python train.py --n_layer=8 --d_model=256 --n_head=2 --n_kv_head=2 --head_dim=128 --d_mlp=1280 --vocab_size=4096 --activation="squared_relu" --norm="rmsnorm" --norm_place="pre" --norm_eps=1e-07 --positions="rope" --rope_base=1020.0 --rope_fraction=0.5 --qk_norm=true --attn_scale=0.126 --bias="none" --tie_embeddings="early" --parallel_block=false --extras=["local attention windows", "shifted keys", "gated attention", "exclusive self-attention", "attention sinks", "value embeddings", "a smear gate", "an embedding shortcut", "capped logits"] --init="orth" --init_std_qkv=0.0312 --init_std_o=0.00779 --init_std_up=0.0312 --init_std_down=0.00779 --optimizer="cautious_adamw" --lr=0.00126 --beta1=0.9 --beta2=0.95 --weight_decay=0.15 --lr_head=0.00707 --warmup_steps=201 --schedule="wsd" --decay_fraction=0.779 --decay_shape="cos" --final_lr_fraction=0.0 --batch_tokens=[16384, 32768, 49152] --seq_len=256 --doc_mask=true --train_tokens=167700000 --steps=5705 --dataset="wikipedia_en"
Each number is 128 + 24 x the weight over its row's rms, rounded and kept within 0 to 255. Layers, rows and columns count from 0. Numbers have three digits each. The size before them is the row's rms in percent of the matrix's.

# layer 4 attention query, 256x256, rms 0.0702, rows 0-41, columns 128-159
113:154122099063157127112119091131096088143123158112125130156126118150108097144137151149108115165165
104:161127126118134070176142081103154105158152089140151135142173133128149122138089130142126086138123
111:122129099091146142099154116139072135102125161101114152153117111114079114122156134108118128143120
109:107133123110120055113114096104168105135147125136123134120171134137124160151089118110130110129120
116:146136154137102103155123122139156113151124118155130132127144133141171121128108135156126106146153
120:136148139142166198170144121160079164123118116098151132133112115133116111095170112138149141083129
100:104088147095153140163128160138119103145127130131108158147131135125123126110069123144134179147134
099:109093109148130142107094147121073138108121170115129100139170120161135112126172171131155201121159
110:128167085134094084103129117118139176163192176154137122104130163147148117161144162133124108144131
105:152121093109088122147112085140153131153120115157122143125107179127146114080115131149124083155122
093:108116114129155133089144167115110117129119180111126137150128119132133118146152159110124208115128
100:113175098150130053074115122115159118135175095128115127104160149156189161148152129131161104122133
104:092095146132129135105133138151096129112108150124115124111162109126090144170166105136105197078139
107:115137135116117071105111146146170147117120092139138105087169122162179137166124086115144143107162
125:130153104125110034098155159105143137135180110140110161105121169118143125147159129105135119096132
094:128133148124098090130111098144153156130142073141121127119124161132152123131131108132128067151100
121:103148110146120096091142171123156126083191119122098156116119141123094139141159120107122164085132
082:093094149111131115143126157102141098091096091143115090109113149116181122125102090112141104115147
106:138113164174114135109109141155104112115136125189134086108132125128114124165153098142087142092130
106:114122119155095135124120116135143162082102124121141109091132107133170162135130097156125113114146
111:150179100123107132087116153100133140103123142135103118112145132140120133123148094156166163115133
084:116162102109113106118133147090165165126189082122126157114116166179154133118115145138148110128103
145:129112151118141161149136105128118119145110134104121116157096102098117082113124142123101099176142
076:156101125119151169120115127173096123129081156129137114135135092134090150141133143148128145147109
094:115149138095125125165106173156148130150120102106126073138118111147097116125122118126082099186114
069:120173118141147194133112104102122119125100146103144123117167112125122133126127141168115110137167
106:120137122140143175155139098130130112176094154103128109161124115120116139111128141151115097194099
122:130110160142111112113118134180128114098113126167143123105128125168129162150172089141140176081157
127:115123128128100109104110154131118144090159115173123144084128137140144141132116083123124149081151
151:144132079103151131147152134129152135174122121095155122161094120103170085099112159121096094162104
106:159123132124110101103098134141134142126137100174142148098155123149139183148133122169166143084155
088:171117114142097108103134141087127172098173116131105096128075146098145112117086142098107133114145
094:165082137110133140138116104152092108111073121106119142113170100138138159124097111178124146119121
097:155160153155108103108093130173139140103128108148105158091166135147137153131136099152155141115121
083:132166128125133117089132149120127114119136119191124176110133147092129190131141149072134125151131
097:129083122101112162115126100107123153122130168102114104132119180109112126141142124140087072166105
093:124134115119165128153081109126132151146175110104128150126109114122149128098126151075166138116114
106:167119144107148139170110135131110143144175136149122126136179097125159145123077148098136139117171
094:196115149104081085125099100126167114098074117081120148123164163165101145115122080153144131101105
098:102126110173149108096120161140104133155153139121125093119079155142147179163172131134122126106128
082:122107184124114118134127086122150106086125124118120094129107166106131086136099117138087124118132
094:127105159123100115096129118140107112098116120093127134110159177129149122126131108136144153104113
# layer 4 attention key, 256x256, rms 0.0695, rows 0-40, columns 128-159
122:080178155140175143179160157139157135105121155096097140172118130114115128094092142075118139183093
098:108156078111139109088137138101140130160138167147113136127100093129094138131147162152114132138107
137:134136121132158129135145139149104152117182121099097129191127152136136091107094156121146116159100
078:145132121123145154107156109123147132107116152141111166143133108088084138180151114150118060124107
130:084119113111109150128123142095143132139084147149136121072102094140119166126132107141118181128148
095:084129109145086117134121133143128140106167131137124105154142167130158117113071149102117179141115
119:122127123122080163133132076117138108112128143126136118118128138080093144125117134106091113152072
122:102161169079171143155128175131158108139126114136105131150102095121085132139070096128169128152089
133:169136151141117116118121113121132100137082082127157091085163104115151149136142078150133126094162
093:133104069132080093100140155134087170106150142131136113120128117176140110140117131126118183130165
116:126124125121127160151121087113138155115082143138145144137103146116090118105107112138091071130070
127:103108119115119120106115137103138115131127142165133134078134111156119152172149113129113162109125
097:154091126146126142112119118109128146139111134137148152108074146128141121136133097135139067100099
099:117112125113118130114120123097151126141121126167124130055130137131154144139118087178158078148134
140:129125138121107117099119146134141110113111137189136129056144121126153166169154105133142157124153
088:113147134140078068117088123150134127113147121120127095090157121114173180138136090132119147127154
118:127099129123103116128106138118114123142106112171174126071165143130144156147139117113145136089132
091:113127130149110125119117118162102126151122149116125079082120136131139153147144129171119120165156
102:153103125162089120118094126118156116123111085112160123099133129145130155184160115128153100071073
091:120114149127155136134164151098148128163121142131117169107144124118151081130127122154197063107117
115:098110147156101112127119145122142111127091126156108091082137111119146167146146110161092112133134
094:129138120143153088126130103137130147114117116150108149112142114093131146105112094152132134150165
234:150133125126162160141155111129112107152139141066138103204130139122130092109114156113128098151115
078:161088150156094123126121137105127118130119140125108125150086131112132148109143137129127116094135
113:149145125120109127173122075117163132108120113072126100150129156097133116087120152093129130119075
112:138121101140196147159152128133137113151125120097131139187103127152103081134143147104152134127112
071:142117135154112117107108135125137135103144164113141130161064138139123116065182157104099147077113
171:117114136152069096110110139111145144126116133176123121053131125128153170157139116165133116095141
070:115137142089146113139159120138115142146096115140144124101165137134130108172063103167162102173133
206:136125132115165150134154103125114119120141152080111125212128141105131096104114163103140111149114
167:096116123124096085113110115110144128104111138184112146062137126129131169131121100137139120107125
091:134128141158091141148124118171100125133132097124108139091174179155152116130134091147130117144152
090:095129112120095136129115127087121130176172159172123113121138157152112110105151161100133098133113
143:102129145099108124138143125117125122110114127183138145085148128119124134153134121120151179087139
085:087107139096102133128096120147101110128116108145155131107129128155110090169152130123123179102122
103:157140121129170153130136172113108086174129116070132145190147115128145111117123166093133128138140
088:171107123115121143132139153124114138136118142169136135167131135134076121078103083119094110143123
099:154147105144122136108138136161119081152116105101109113131089120158090119100158105152107121161151
094:103117127106118126142130155134094163135128150176083124083128132118171169138127167151158135108150
088:179142151141090162144089124140128173126109156107120128139095148151167118143128107107090050141080
083:150132134147097129145125160102115146145133139134173137124176107146161127152129111118160139069130